Weights of a small transformer language model.
Size: 9 layers, width 96, MLP 384 GeGLU, 2.02M parameters.
Architecture: LayerNorm before and after each block, rotary positions, untied embeddings, capped logits.
Training: a variant of Adam for these matrices, 93M tokens, 5692 steps.
Each number is 500 + 25 x the weight over its row's rms, rounded and kept within 0 to 999. Layers, rows and columns count from 0. Numbers have three digits each. The size before them is the row's rms in percent of the matrix's.

# layer 4 MLP up, 384x96, rms 0.0766, rows 0-281, columns 0-47
102:499507507495575492466493502477455526489517521504496468471472510546488551473514505468462500455564496489489487552532522495522510542473534506504540
100:501510528510560516488474524546492533512518510507497509540511515547511521471469521543465484542481493494485519522519530476470458531494466485512477
098:507486451468472467515506498497498526481511433487484511541513471541442499492509517468482496531488543501512539469480499527565492472481489551505465
101:524522504516455492457517484505477443510509506517521519489537553538501500515486444548501472521487525518490494515493527549497518500499531449567527
109:487510483516539481479539549518491479536478532493526495522482471498484465503455499482488479429457549490531497505485518463480542527490508514527527
102:487493540485506497481517473480504484486485527502488493533487505472488514524468524481530545491535479543513530544491514454472512549484522486513458
097:505519478495538456500517502461499488516517494486482487505560472502490536541499532507483539462504542471534508485503523526533523483519479486513500
097:513471494467517465497529503514452467458483488497469478509509503479523534493517509538513503497527435523495523542474519495474526543529538472496456
099:538492512512527569512452547476539539491487518492498507502573510452531502489472479462541448496501493480503483481528504511528485513487520472505530
095:498487509523475520448474508495498487485491479492464540502525491511532513495483480497507488500510486538467480500518458501466520513482471499501494
100:483496480464467468453507450531489494504459522528476544500474523529461499549499523501528524486497490486477493490511512536529494488499509515509517
113:494542511530523507477498526490518453519497509491512511472490544521526532497507474464546517487520554492495513531486484505479505490493533518459526
097:521499494520451438480478512489516480483482495526487515511475515488540523511497510478498542537483509500515485496491512478490498498468481492550492
102:464494468492495477549501496495514547465482514523529544476483537500508529481512519492485502522529513515493520464488527525497530532479521493510542
096:498473503487505496458514502472470453491505478508507517472505510523521492497517453500507483506515506514533498519537485464494517526451497461555530
099:509492480514533503469484464488508559518512541539515474483503515520477537520473537466491444498503478507507484483482505498501485479490496502531489
113:490474474485502484491486511497508472512533502465467468529460472462518464481492495516481489494526493497506524527496519477509492445494480470476513
100:511508504482507480492475497527513480524490504498538500454513482515527502512479507484514471491490509527477489506510467491495535515479523521470456
103:502494514507474513483464488506502491538455505544473498509512533485500494520453521507483495467483447536532503477490500484504516526508467443504453
105:468522563467501478476471479500479507508502495507519533466443506479522497490539514509498526461505516555461451483505512509475509462528491514473540
111:492508460485501477478519534444550484452509521461493486481488509471522515519508486483522445510517465510500489475489503497548532464494496461516475
101:500475507520502509517522516515484505503506547502540475522542520481475468470484539493495458521460516552527518486493499541519527481524499530509468
109:469460470472473476501466531506527548529525534461504511461496534536498477489466500516512471484454486459494465524525513477459500573523484555491461
101:464522519510482517521521509537505459554490482519441460451504485504513490494518511500507508487513538499482482533514527491478505448488508450512473
101:530505495536490503499524518461498461541531486526524479534496533488463496469521520518516499502512502491537492472488478521534477507468495482521528
099:510512511470500540537492512521455498522522467505485475495481546501523505460499487498463490505465504513489462507508515493474517487524525536512444
094:497495497525517471514513475554518503489518548506530477508477485514508530492521505491488550507519489506515521534525473500454508514504518549472545
093:535491495472530540544515526458504496542469504488476516550493462500461499485480494515480477528504544496503532535470521479470490534496529474492513
090:484506476527492488499531494474511435516447510470495499490520509510543494507508460515488487481491464542483480525541505503499525518505495512541545
095:503498514523530481511459540491491484501508517529465494522519488471521477483513451493511575535570496474448490525512541479484500522486503475487495
101:519497517526473485524486482537529536516467475462523473515462509529462480527511460547464474520506517538488517506474479540489485526489509540498524
089:502482462525449541528531486461515476467470502529487516510504501499469508484499486513555492532519485475497521515481511514526500483485530502498497
106:499510513521498568469532445496541526479522503471469475541488509501502514508516486525521524524522467528522465456474509509474466482484486478462465
111:499497464565524495511470527533481521512518503532514460521426546469469508478508474505465480539505467508455481500455528555462473525519478491492526
099:496476522479451541478529542525528506481459457521535491496487486496477469551489519472492483468493439525451483526495530503536498469517510530547500
106:499508528482500501485554509479487527494504488522503532513480537542550467486467513534474500487439483490522508495545508539455501480499466493515505
099:472503509505522468512488478518519487491504504493551514489540530508492455546498499539516493507479449464522508534537513510515476474486533516519488
110:472524485475461497480468494498531499516474493503519464473472480543515510527506471497498486514480492488532473462527486472496452492483449506482499
102:517492507454540478533440510481469524474462475562497467552462505478529529530506515474469519557546463488512540477495516483466494487526497515513453
087:505485544465502513501481527498522490514538501532476513509541533516511454492477528470531472491470483538509525496514514535504466540507459528498440
090:465499485522487493496530516503495514523472531477528518527534453545498505443467494487481495506519512483556457473499498497504486513504503538523489
104:507428507471504522548513500506515462529527447500512511477500531480513452525529486509536522519496508513483516524490469502525445478487505480526495
091:491503497452521507500521470480476527478518475527506466470533500526477549500456479505507513450507488467471506499507493507478501499492512514498477
104:503526502514503490539477476504482461485459477535490509536517495446502449498537520456484505519543503485487452515519481477546494528548505504488463
096:485498503478543460513468453509514499506537485514496441525470518548542547515522535504524510527471534502508471501476498503501507486466510470457538
101:459466501526516513496534485451517512475514497479517484478489506494493569520496486466461496504530543471521496516546465501548488508501505535489519
112:471497475504510512501511460513531530522521506481481478430472509494532477524515503478485460437503519540490497499503472486516476525504472525532460
104:510474461496491497496492502474514500465497487538503505518500464542457513473491549521546471482472461460509489490534496522543485489518524495455528
109:493464550461469543533527502499542487500494484459493564508531496496488551471511506533544505519529513498507527514523516497510532488508507498472493
096:543517509486533485480497491477457492551516512508501496448518512520529535519530465495525531496535557520483477469508554483509528482478508506474501
101:475488505486535476476506501513490509475501489523467492501549494537511532528476521539527481477521498488485525490515528528440476460496509493457545
093:533458495492559538501539501491491487505480471514483545498493481457515509517503537462536492531534452489522505521480560483503507474484532496536497
106:512541484479491457493501459497502525475521524490494520506491470519539480509483521548488503497511504492486499493510476465514472540510461534480512
101:519463475521491500545504433523485517496486467541520478528497517478518462510492542503477482495520490487493497478558490529487539544517519482495475
099:510475499498498498534495481482520515456464528446501472503476488451514466482439508514510477560536487494457472540472514493471509512506494476520505
104:494535497520492524482477480457525488455501471511521516508507483489549497479470461481479477542521502479486514493511491505526513510499514537447488
099:518477495500513507507506507508530468487505493500469492548520507528503484470471507487534492548530508467546531532460484465473493456474485499468519
107:516500501516512474503504495508541530517486510458527517519483515472499461524522485494505517506517512505476461505532525533516448442531477490528494
096:491527523564528468492510514469533537493491551431477510456538467457485499502487529477504524492508502490483501473516519525491506492485476466468472
122:484518512501521520482533504477547522515500489463493503454524498489513497462491474482541501552506471485529489521500533491480517486475527477510502
099:510484471526524540469498495534544479475489480525528504501484540520462488546468483541511503464468482482503531476483481527480524503482550503518481
098:486519470487522523511483527448502515482499468479496472513485472514474464500496539495477493465509509516513514506484465508566536506541502513518456
093:528482442492498488537502455468481479499501505488468525523502524478526494484531480512533500510508535484481492456478481523542506434503503512487466
104:544466520545537547477551527497493492520493474485489525512536529472504523548494488519500510526484525476499475537490486464484487468519506550463523
091:505508460528454440481496509508489501469533486556499528505501464481479493474498490508502503507483493499504512502471534522512489499531487483559501
107:545480485497462475528498493503428490506500458510518462473500486495524490471540483515495525468521496463481490511555504494482497520498532533536477
094:471485499501493491481478449557538519456512463485540491488474530542491516472491483460479481489519513501530500534488535508483508497522526542500474
097:535513464530519544531457494537474521531524491505544499516541514518506472479519502505519523521476492495472515504499523480464494510495495506533469
096:516552468490489480503498489530538520523538478519540541527472523508523492517519518464507526502472492477497514551509495497518484463457487529470496
096:507445538546489520531467488491509512477486514496498510509520518549496534482483481458480542513507484480503460481469512488461483497549532451474500
098:496483508497517486533497457539502498537489525520526479468526522517530472515524519451504489504504534497464523462530474459508506488502516482468499
087:489508526507476468561467530507520528498501503499488539494511509470509492501490498533506508559537498504523538448460483452482509521516536477512473
094:483468498521499529482510484466495498470476516470532479554514535480486483497454515477501507520497499520480499474488487501529482491485480529540522
088:535504503511550529518558489469471506473505500480471497479545490496511487517449520488502513497520496464488522549524525468466523485494492506489542
104:466516523499502527512538443481465492496483499531460523515453492459513487501487502507503509491480554466534486494479507486444545497523484486445510
102:490531466522536540465533529507471476523496508504535467471496506489444523516506474494520538452514511516463453491495494507461463520451465472515500
109:457516501481502491506519517465457555531480503436498488487515539508474485490493461466501499558472506518505534490464525542513491506451478527549484
099:501483477501511536485489520521454478501509496471506494509505504511502523497481531525490492464484529472515543439459518525477464499511507512498517
100:490514536447549495482541505511492488480494474496477543515476503509502538466492479487478530446456483477543508491509498471491471521507527497506475
106:524484490510520531540547525496477509529475505462509554542448483507491517501487512521499507499487530516510500511477493481464509490526488522469461
100:478496483456509466516539469454478506510512462509458544513525502518497493492496529491533492482511504481518438530475518501495504468516523456495480
108:497453521511493510488509518505494529529460519511469465508509491498538494495484482497507530502512536456482470524501514479514435569532504512464475
090:496499505518552490509479507456527475500494524528512495483538477542483486514498516494442509454460513520513499491478502454500518465474537498489484
106:489509459525452512490511529524525470501507524460510515485533506506524474527521497485534500487444487518504510536486426490484490498514490482533479
097:455534503476501475525508506484499530534460531490502539525496494516528508497521530491489525542454469479509535503507494478559463493488521505522477
097:469478514493482520495519494459481474480538533521541516520534511542499488526549499509481472464485522534513507499570498518489525474455525486524502
100:516530478492509466523481454536506488481475542542481505493504485470449535439532479476485503463464522515506488481529470485510511473514528504489522
096:515472470452542471518545536473476447507495499470516445526493482539486535504507496480542519460503466482525526529479514521523546461481513508519495
092:512531485485481518499483469473486502516563473527480472505504509476509480480510522562540507483540502487523486517500492484490542481469449459509470
096:532505535513492511489466517527521500465429469516520476493514534536470507525498537489547514489485503528501512518451534465484494465495537493546512
103:499478475560466490544453507462466489471518494536507457491525494486529514545512525524469547483520506488448506502487490470523511522547513552494494
091:470533508483504510517521491546451492541520506494515484501526503490463468549479498504517528452505529480512515514498501509518530525524463470548526
098:494465529509513515474485478500501490534518510497485498533493501503570530479468512489494505519516514491533463493546509453562487535496503519514469
098:498485459510515501527495493550486454482483455537483472525492511513484488530492503471457542525452519508507513477484530446475531512436545456472525
100:484508531525514508488519470548474477489508548478508524448473487476486531507491540482511507476473502520491512570510509482472524502449470507537469
098:496506514493467539477489485479512486474514490546508524533482477525519519520479532505493485526469493508484525478507501546524452493458541446529470
095:481525491460542505491486507479484512534480469521493507533476491535494510502492516451478499498517484534565475484503498500503474521464493527450492
100:519474520523508509517549514493543488529531512488502507473478506469537491537479490522539494506491478509522479495503496475532492442478497514516520
089:476479470457491502508508534508541509502477481569511504508483518492499484498495469509521474550505479470533526509491544504483483502463440526509476
110:451469503495490522512487517475535466498499506519476541503522492494487487515493496561484500519509519489464481493506491532508470531508497486518480
093:489487499520524479512481520515488471552512502484500516495528562542473484533491514475490488495546438482473541506505539541466539489507491489486478
095:531488519465509510495534477461482472488468543533522514491487526446482504512537455463493465482501476534505522502516512536512505519533498488508534
096:501456495507542490494505502458469501510498521509441499517508500486483549470542465468464565504534547473503478516518518491511506474533516469435494
097:529477474546526553509496527531462486515470514506526515500537502447483496540504468517549496510493494517524516511528510507489470468544467487502487
098:490462563536472517500483496525451479546478528498493485499529526506452516532526538503467493466519471512526483536480466492498487523490471523527478
099:498475512498474517487454471491500521506455489541516487500492489470464530489513489479453473555471528539506489535485502470476538483492495480511506
111:536529533508509488489470476537464505516503477465514493515484500544525475482531495519519485477511514507545494538483479501496500516529499475526467
107:512496482529511529493501502521448490513546498502538517525514461489491488533486473510518503512494494520521519456549538484465517499487503475471498
104:511518478478497489500495485530477506498555554484502489501492502468548480523513455448492530546513499532486527502499516502499527502485463481520484
108:511467483499494465522502483568527462489514577448493462516506538545522491539503464511501485502499514478513473468490528529483483476539489525500482
107:466514470499547530492480531468500475529520479509487497505539527476471495514521522488472473509485477515521460477508483525549491509525501517495504
099:502539493445554480542462494479513478511492535497518491485483521537530543516480490479496497513498521528493469505500494471499534489506503520474530
098:472530519470509493525504543536489555506416489502515488518557526462473511482537479507476481486473493481516492521531539546500507497540482534491510
092:490457494511535543492509468515459492503513484500496506501490456505538484466532473479488489448560540509496500483525493445524512516529528520469452
102:541503466491463475488483523512555461456488517525492556512499487547540496494486503457473510475536508482484463448486496503482539518517463536502511
100:532485511502504493473466510544496495498498494505505497457486525467493508500501525531547463443544461529483495471506527528506544490533465502498458
102:518521471550478499479508459474504490497494478557487520526477492457511486483495515464502478476520521498502506486527475540517552498484544526502520
095:485516518487493530447494529523505539458534523518524516492454533482552509531488511496498528496508453482470487521511452515508484485508495527517468
096:538509487444476509511462511491465465471485530510496507494468529503505557523513473500481499534509538502493494539458481512480528521471508497510497
106:497481469448494532505468522509472517544489551474473495459496492477500505508503509494541496483531491549461501492512458505520502504462494520507451
096:448506501500497485510505515474477487536513485507523512507504525477472470458503479505469535530506474512489558471472460478495544469467478465498498
105:503474490500478520499461532457506477482526496499494511500541452544466498474494535472516508506539536502518484502494484445482528548514508510463525
109:518504499508550524537471504477501487462492489513490525527479448475516465464510487467519515525513507540488464459517452471499486564505476478500487
103:479499512456515520509547475472530474472474472473480517487516520453489543491480465512505519520509510489480509497517472526476515464496538449490550
099:486512500495465485527465528472511524492531461482517530536457491452499531516526526536538539559495458484534507505509485501535482499490492482490493
093:509487471488540536494525512501510480506487500533534491456508490526512494532478506453486481469476533511537520539501512470474492524468510486561504
097:502505503522496464485511487490490551487515480469523460443508548478494489513469510500493503511524484453488481441482500492487499467489527510516471
110:540523506487466510469517512496492471504548502480555473499505469556468505484513516530502514439522541446488524499511485454495479488503492486455547
095:564495471478487540453524498516481511479474556500482501521455544459518483522492461505516481488503537482458514525506544514508462459520503506530475
108:430520497495481486505499515527522526531517439526502520533485513488517448500509524514478504507460495503499481447479513496485499500556501544521483
114:491513505530543479475487481521513498571541477480482483491486502519488488514510490483515494505477483439520446511472497539476524478498535520514505
104:484531510511472542536504497495470530489535501481495459507484506493509471506490522502531499567470506550493485517544504471481461465497521472494489
101:476462535543501485485524470532504516518523468463449505471481489491521514539484501469530533479529503508487510485502517478497483489501475511487465
097:461496491489469463489518512541466489473510528511536490492519452500494503497482527460508508467478470476471520553518556533524482506500497494515499
096:526483548487499516550442514541516519516440516515479503472497477529468507530482449513499483502520475519544519475465500504451476531507497480505474
084:487510438528514521461457511495496468499519490490506499490452496515478533473504475505511545503532536559540506461466541526491479474458499497518525
099:484520507492500524502486491546514476489547464519493494513498503528500473454499463473494479516515469521474517498453518483514491490546501534470533
091:494510512450475510503502478489526533519500507527495446476494502504518487536487493511505579528537571534486497474508518449506514485483512488522495
101:438466516508502512486466510502561502535539478532543494496497460526523515535469538503525500518466451479469485499533497516481486520496453503476470
114:477524532472525486485524490499525512524487485527545540482515482537476536464492492513509532519498485483494505498513505492504488538458510491464481
095:494458503517501482475494535470504491494495492524509531539495479525456468520514506484500498512475481524484506490497518530519502507462474529540467
097:489479501515459526525508510456545526507517502473466523480484500509458458459518477495447478500458491503510483479509518472517560473510511504474521
097:522512535481524498532509467478495531521549561472475493508524471496558524453501502513498541499523546484518500479519498478512538496487540473497547
099:513515518466448500498491523523454470521519489471517473475524521498512510490473484502484491537522491473520450478556480523539463514479524469501481
103:469534465531529465484476494511451500495511539508499465507489482488479463452515492512499476452519530505517466506519546503495476527506483482495533
109:487542528496500528492479479511495530510487487535489565540508452459470502489495524488496502517462532508489523475537529468522536504503504486471497
089:526507531482491440528495526505516537475520477503441462505500534487503458511528518523459507506495442517531492509520503462461519524514491484504505
096:465524473487510503535509508507479453498502520519506540539523510509516506513510516548476470543498543507467514453500483506467510535482452481499470
087:482514495466463487521472499476504561489495471490453514520494493508554496499525476522499519536505542516508518532471535466485461480515504497543501
091:510519546488515517520501498556487488495500488527501486517492535487522503459512475460456484494486500490476517487477536472517555466527530447458491
103:496459524537494503534506475527552507494527497495530471520466496526493532537438528463517525504465525521483501515490484465481502463479523515473498
097:504482477519450487523501507495471524547530458472480523527469520512489509473518509517493485508487507491489476511521494491460530529456489484506492
103:526507465532486512525478511537481477502533468478494497439496507496484476517525475475488534504535450524502520482546470518518528493491480498492531
109:515529513483518515491492530517512500480537481495509546515509485520484536474511499518534470499509473503483497474525455462476503529495467467508520
101:510477538507474497546536492480485514482517491454522494512525468447569492521532458487478495501478523494526504507530508449484511524481511492537458
118:519539475472534496511480513464512459492541513476502483484511494520471542467494506485501493508511481503490533560481540490484486519501540500462540
111:528521512478523494485510477494479546464531472469513496490459484456484475485545492505464463509470532516558519520497469439498436495525503485504526
088:461528500458498480473439508507491486488501454477479519527528512453520494482514521489562521484476521484467486485544488500490483486491479530505486
110:539518452486485476474529501530463476502504496473511500477523524462506481482471455504456511503491490490486530526518472520466511551493506511496512
104:455526508511506545517489506467539479521528532482481562510532457498516509514487491483542505544472453522518494490478498520485527553509473505536566
102:511527510512478492497486483502480528504528523477520471505494509463503494479527488533490543454489473526500468535490530530463449469493467537517523
099:488507476494499464469538459490492507470497484539473507470528517490487471482495509467524500477495540487524479527528487496523530511521529479493518
101:476495467450484494519502494456477478493496490509475552465510530511497502479511528519477495495512484529457559475493515474502479496533484511483470
113:503524499493509489490473475526479502496522485530477507491517525486501500535474513536533543498538522508462482517500506500509500514486521486473490
095:486470539469526481498516514520495487504477496500543491479513512496454541489489529527498483495500533518501556512514511485492476495517466477538507
110:452450504485518512515479541506508529473517511473488475499540464487486528474479544501518527548502536532497504510504498516462526487498517474484504
098:497490508492507499506491504485484514520535516517474504546466520486535444495478529513514510542487478520517483485533536538500531484485493508520456
093:489474473475531441471525494459490484467546480462483503497506493506450520446516526476528479519499526479508509508480512490474524496488523491479484
099:519462497539488489485520491508520476483513464525484489504486492501491489499555480501458518545532483482539485476515491511501550458515506527510481
103:500478483495479528450522481536490536491524483493539482473508502544473497515469488518500464492438507494482495494514548455498520508472468489467504
094:467515512511473523487482496476516488495492506515538496449484502518463474503517516493497493470512443468487466521498512549480468505529455485481514
094:521504475470500522545546477498506462506478481547489492530466524469500473524499485528520495488482529496453484489495516526463523432507521487465505
099:448535476503506531513468513462492499468480501542503551495488497484454516501526529494510487515516516544530490483508544456503501539527541478499510
109:440509503495463472461458471525515493468471520479475528502467456523478481527530465523485487517504520484497503498533499514526499496520490519529488
096:462533496511508487495513491531534499546518520518531492494508556544486465514500527517475481522535508516499505482493465497483441531481473457543520
099:475493479500483494468469511476533561478472490534486512515512543496521518501523468536463511510470506521481519501479527499497496514506478475508456
101:485529465489460469516490513476496506508502538535497465516473526531479487494473486527478460517486491499451523487511496524479476498468487473517518
101:503537450497504471537480520484478469479523562487531498474508480491515471469495467538496513529465549454528466495504524499476472477507499510485529
095:469503535504445484540481498494482540486470450500521500530472500556493497527513528505522498491499494538486496472514503477543479505480518526489515
090:506521518537521440477523494515484489521480509518492486553487493447499468467500511518487444493448475496487504487481511521454460542516486515484480
107:514506472521517498496493489489490463478515498520523481517541490506495493469475500503543505536479479539493472510481556518486526543495519540541463
101:529454507518534542454530500485462480518536455491515510476512481517536503539496518464528483512505487507503497505516531432474505561455557468518490
091:509496492492495458486532526492516483500486492493474469518518523518482541479487458455491510552554531525525475486519535474523475478497516508470516
103:494483505521477493433495550478504505501508512539536499497474534545497507470487442470484480472451455520499501493491517495501528541522499516546520
091:538450515506511496469512495516498483514524477518508486496530522484515488466512486438535528501531483486460519508506484467510500469503472450502519
104:572493482480486494504517535510518508506494478455444465521481492509517503501471517510552505471521530467500504509474506477517491530480528519481488
105:466507480529469520550492519477485506461533449502480514510480489488489464479531525489473519532495478509498531502489500519504528458506526482486506
110:494479497468493489481498528488476495461458499523546536456483467497469545478498494480461543486500523537511530511537527531535509504483498488489512
097:523501482541522479459506491501507503534529530480494485453496488524466507501512468484559490482502470486528461531524461489536504492468502506525489
099:482520501509490508453500514544478472501510550494531528524482502507438491471469509465491516481510505487502478494535521468519514491505458504511523
100:489489519481476499531438494454515480500485511493486505473502486469497462497476497508516493490458510498519478528453455537471472487511553521513500
094:501495528530477532484503552462456488478503478534476518511506508464464486498504507504487506497485483484472488521487519504480498522573474538478449
093:517507509547498498477511490441538508489506541478490512463537498474517527520466472507508485503522508512507532513530517534469532480473532502506545
100:552521515518521514481488495470517533460480486481476513474467522523483486469498523534481461528506445510502513477446515530531510475529439476504494
116:493500500521531491527521509508548532497472515536502465525468496534482519478480495484491498490510511432486522538466475462507488524468484530494515
096:515522511490478465511479491506527478495523515531494490528468477518561485509512520515508507502543554489485479515477472483496510534553536527485526
107:498485496504489506505532508441501552450498513439505521486511496483445467469483475530497490480486460528497524519496480498503513561478481492539496
110:497529474526551501523543503530492490484533522481524529521505494525512467467524536493514528526480488475509506529535486512537504493483503496453496
100:484500550515520448528488479512501511486498505504511480515498499501484506530486511481558514486469496467521462459499510503470547502501533498487522
097:516469487463518528533524518549537537488509470482457541494496522545521484492486486457489486502506522536493509496494498490519509487533493507462483
097:550481492475524495472490471468503524539503541474499449469475520483523471506480494457456525494499527524552497477488473457489503452504482489493526
099:461510480528467473479485547476534512500522505534461533477517450514536504478515479493484485501480518524502528480515493495545521486488481520508529
100:523488547488509508480457520481491508481475529459552497510503481499462504490542488466488523524506476480528514443529525506522516534507503520515476
095:495513522495491494469485517522507481454481527457536538541505499526500509512513490501506506508519488464509560468467476508496488511505452538492461
084:554500476511491510483508483454507520508524480529524486531458541475492475524510512470500524485509527512524510552516514483480448539529520466464484
103:488477535515463510529486509513486501465448479511506499511495505489504488479457517494506545485539485498533461542517459484521525480512544526489505
102:482522481545495463510491526478472531503549531489489542528501463533533462450460478493526500512512508475538509494473512505532499517480526484454492
098:466492509517448490541479510510467528513514461483520513514493493509528477479518523523490522500459469484438520529499482536536476493468523502527517
117:477492517460482501498481522523484522496481503467470528466475480513517520504513469507457525490483484551485467515524510532481480535482545493525503
099:486472440529524487463483480510512474469491503482528556480516518497457496485499512465545507506497511461544490534472520524481499552452491492489505
112:499445512495507542513509529483514493494439502477507470450493505520527536537455478536525493495509492545445483513531503490488500483503519518493499
098:472531539491491520514554511459499516493522543507499505509524478546515509506464547513515482535477505495524482508503498527490479516443506458498518
092:509508521501497462461472501517471502434502468501493480517472445485495512491514478487487513545530489492475461454525488492533493466507477503503503
104:505472467525470463543490442469515512503514492509532523481539517484523571506516515509507492475535498462517490467495518475529511518460462509501516
100:475471480542453447515511508508506481462480502513443461519502477483511530517504502505462527502468563467502493514493508505494493447507509543503486
107:496552503494510526531460490494510506484504469483497510560478529475467495480553486488471488495530538503508504491506532471501529495468513475532533
088:528485495512482527510517495506507468516467476535517514527513453465515546506500485459526503481523510558521517464468498484538462480462495519478546
101:512519488492492451476469508539504470509457517530516537552432520467504511492524450505456536497453511507524526514479525478483491494535467532522516
116:531486489454455500492545551505488473498482481512505525486468500459469477479439462498451541515447501516510550520519508499470517530523510479507523
093:512530441535486500515527540506507508457507460519466485516528537497491506482549511487507490481530571466544481462531507521492503488509495542510501
099:530506520562464504512510476448497475506445464537519533497471480497496492517525478475510526537504489531526476514484482480525497493464462519471505
098:466507497490539542546441480491453528471513486470482513532538469473467475469491504501520501484504478529479490505516510474486470528562509494508481
096:511524471524492469527524525443486530498530471467483467508494515536544504479500514521501502491511496494516496498496535496499485459462491497521504
103:504488485507490500492514462478485514495493524448486526484488578471489480525510495469541545506491475488475501526509506537515505489461516502512485
101:535544452495507473482488499519480493528480451476461492527518516464527507476524458508456504436541509454469482490553520475524516479502496536517481
099:462474504525527484540476481512545450489540505497533512511511501528446513463484497533508555514491488477534534483482476523542505479492472513480507
095:477495555515504484477479493452479519542470532510530504481511510470518517485512495532464472464497501466470504539497500529509493481455484525492547
104:482516522507525475486554499544507467495486442481541504464481530496478527519477482485541490490497497481509519501485473472511517454469497476503519
100:486549543491517462475543516464486491483482525497484526491548502481538525500449521492549489458496511476508488508509510493491505503496473473528503
094:480496561470523533515479533494503489520537485516515521514523503521514514487462545492515503492531496496489514516505494501515506488450551508484490
105:517473534505512462503478525505514451510536474478498440476470498501510500507522517468506517488546518495474557526492493517531436491537523523509503
099:497514435475464483533540476478524515486465505517545483480511470485510532511516456451477534489487517486492546522474510505501504496515478480546497
097:471535504552490478495510524454552489520501481468516483474524485517496464509488506506484472556482466501525479528477492529491513484498482499535450
100:543481507505496506480477492472566518464500519559503515509482479521516501473533491484473549522509525500504486470495503466495525492503482538505533
098:481475476495490555485487501477488500476495492499493508479464516513504474556531421530499467500465507510514474500542520510496514527449525449542501
102:488529482488465488507525477496508520476481496520547487531476510545496500514470470534529474511502528473517488530493507557537488480474532485533473
099:519529490490537482503518486471542499502455460470488541482527515452540511475471477496460492523471469568516509511524468486466484496492533513468483
111:502520531548508504494540539480447485490518463492510524526493465489491538472529527511560492464551505443477491515496529484502483483496538501492486
096:537510558442512480485502490479528528513483459543504507542467474516525520498473486469495517516541482481511526527496508498495471500501499486442515
095:488510530516441474486498535549494520493500499526517519470484476471517517493468518489489480501500505523508493508550506486520529528477520484519508
095:499462454550456519500502538486484468482467510490551491530508466491497462526523527512527440519498501522536487536473478484490487523514526486522463
105:546480536465512476500502511480534479471552490475508554513478498475513540466503474513481506540463559527471520482509503488484489475513482450508516
092:500539502491460508539518507459457500492471495494502469512518519478469505475474488479481508472535453543498517486518529495518530497519482554513453
094:520474512494508521494511562514534505514493512520483531542531543501464511511481504543503453478503498482488523506558468486465470508492556464449466
109:488520484520498461511474498524552454473515488525535488507469523467507456506480515493513484514479472472507504506458460485475551464500505534503481
095:465479487473530485469551506537456464476500460522484441491464492511463534463504492516503490488506475508484523517494519507473531518497514490495548
098:525486479456464529529490484498491527481538454554512511518450492510531496489487481529495528501496471543535508465515538487495555492507498505488434
102:529544537521487496462535470536509525468511492491494542503538476517475503475515506466545523483538500505480486480512512497508492511485494473507487
105:467505523507461508515481471535535484515511523524505477500504534479481472555499525515471541505491478497498523541479505530528506514511483534516434
099:479544520517519477524511461524499473490514513495534480535480536511488540507514522515491496519477523541517435482505546508523536459476519476484533
098:500463470516453509510495462488521494477529478473529535479491546534471494489522548475491481482489524468478495509542477500503493491496504482526495
103:491499488525496504473526488488522479474474511483514541497497555486499489493461523461500496487482505485490520480514505490494496450502483527477464
095:483530520496529508487525486499514521504483496502506510493478446500534564561473458494539537482465534506496520514535528531505499494478513472522490
110:485500587511550496454517502508494527498523512494484479475473464470485522473524490504493533524531502505509476488497501504500465533474485518492526
090:500488482495523533562517507476462520477506553512525482528572468480497487484468549481504522530500508527512489501484504501545493479489480516493528
105:474492506493490493500484545489502496493452508539534499451536519532545511537497467490526532499509514498436496540546516506484474491463505526452472
097:535490487523525488476511494514478511544502541469488474499493508539489484491547462490484453510533543495497502534496526537516492493523540501464470
101:469481520515562517506501489480556536518459488508508500515524505464502476558496491491490497485490509514509512516503498458496535484508468457532511
091:522464492484501490456456509542493505514512559500468496491531500550505480464518487487476502493534504519502485459457528500480455477476508530548477
098:486521494493498450474509468477444471479504529461459514465520494526466517470522528544474523463475504499509514515498474477526527529552485460482530
095:498467508517471517476519492472486501470532510495524515555502524504492480518531463551486478519499474524518496483456471534532479494504506506519485
094:464496446519474520489498506483488487494514447545485517521529484525502519510491449497471446508505496487525468466483509532531529514488464532520471
099:531511506484469519507443482487468517504535520500529493491479489493485547476527462509514540460501528491544535520551492525454507529467519541495489
093:500459513489533472528485502489492524495487446487460545550476473544508490474508520481474485525488491512503542505500519509527512507510512456505481
104:491459487519499519455485487459470483522516537519496476494480503546457475507523516532533455497474454508493507498483530504505543458495490489522453
103:464519555470522501496467517531464515517490502542488528486509525536515528478484519499466512511534471523477514528477492511499470498543491504491485
107:500482515507506501531490493500473457506507489517540480546494467498458503454458513544481509512524520489496516490465535498479483502502457529553465
105:477517536485505480532524538500481512513522481521474540466540508486496535500446465541462560487494506541502528523516463496483554484469497488489533
103:500508499498530488519527546495488484513467457530513522507478462505492452450484539532530490490458439519520506492544483515511502509496479500466496
098:487498518474480526540495483514496511529513434436484488448517519505480467518509489531505469525509457495531493522534518535518471507494521532516516
101:491486512524516494556498526489538497538488483504519474522505465472520502513514525519546507512510536510501523476494522533514490484507474530439468
095:477555481532520527537476465529538534477494492515470485515504490537480493474481476473482519512514471500515457471482510488512483477479510456524502
107:482521506481501487481502480501540525511491505466491536514490490471498535508511475544469444523476475523488495481471540505472492520536490521494477
089:472536483494451509525502546485469523504508494525507500503508503445510518480493497512512532547495476489521523497486480471499502514523509489524537
104:452486480492508458521504482520506544472518503513516514533480482495468513512566554574476480503456483497484514480509469494490467521489495510476512
093:479488509503504491493545504504498461538498494529497498471460541513499533495475456542504494509480447472491500510469516483469486482518464534512540
105:546473493498498514473524472541496476504522513542530498539511505482532509482490473483543474522515442486499443468491512512492505527492493509461522
100:455522509480492493507540480458485495524523491524491494529499507468486505501511470474538488504521468504506514542492472515512503468476520511560511
094:521499500503469547543498513541536451519491516511534521493561526536474477454515532474485533528464492525521507481508495534502550488502512508466515
100:511518460519499503520491545522491525516528475506511485503494530524526527474507497461503488467434465560559490536526483542497500499498509525519506
092:483505453487457545524529492496454511464505494529524481536494526505469517470541506467501481543485481505496467514466510509526477489477491438538493
092:522492508493532513530525484508517481482511562500451499478545492487486495522448499465473491497512495487515502512461501481459476479568523531496450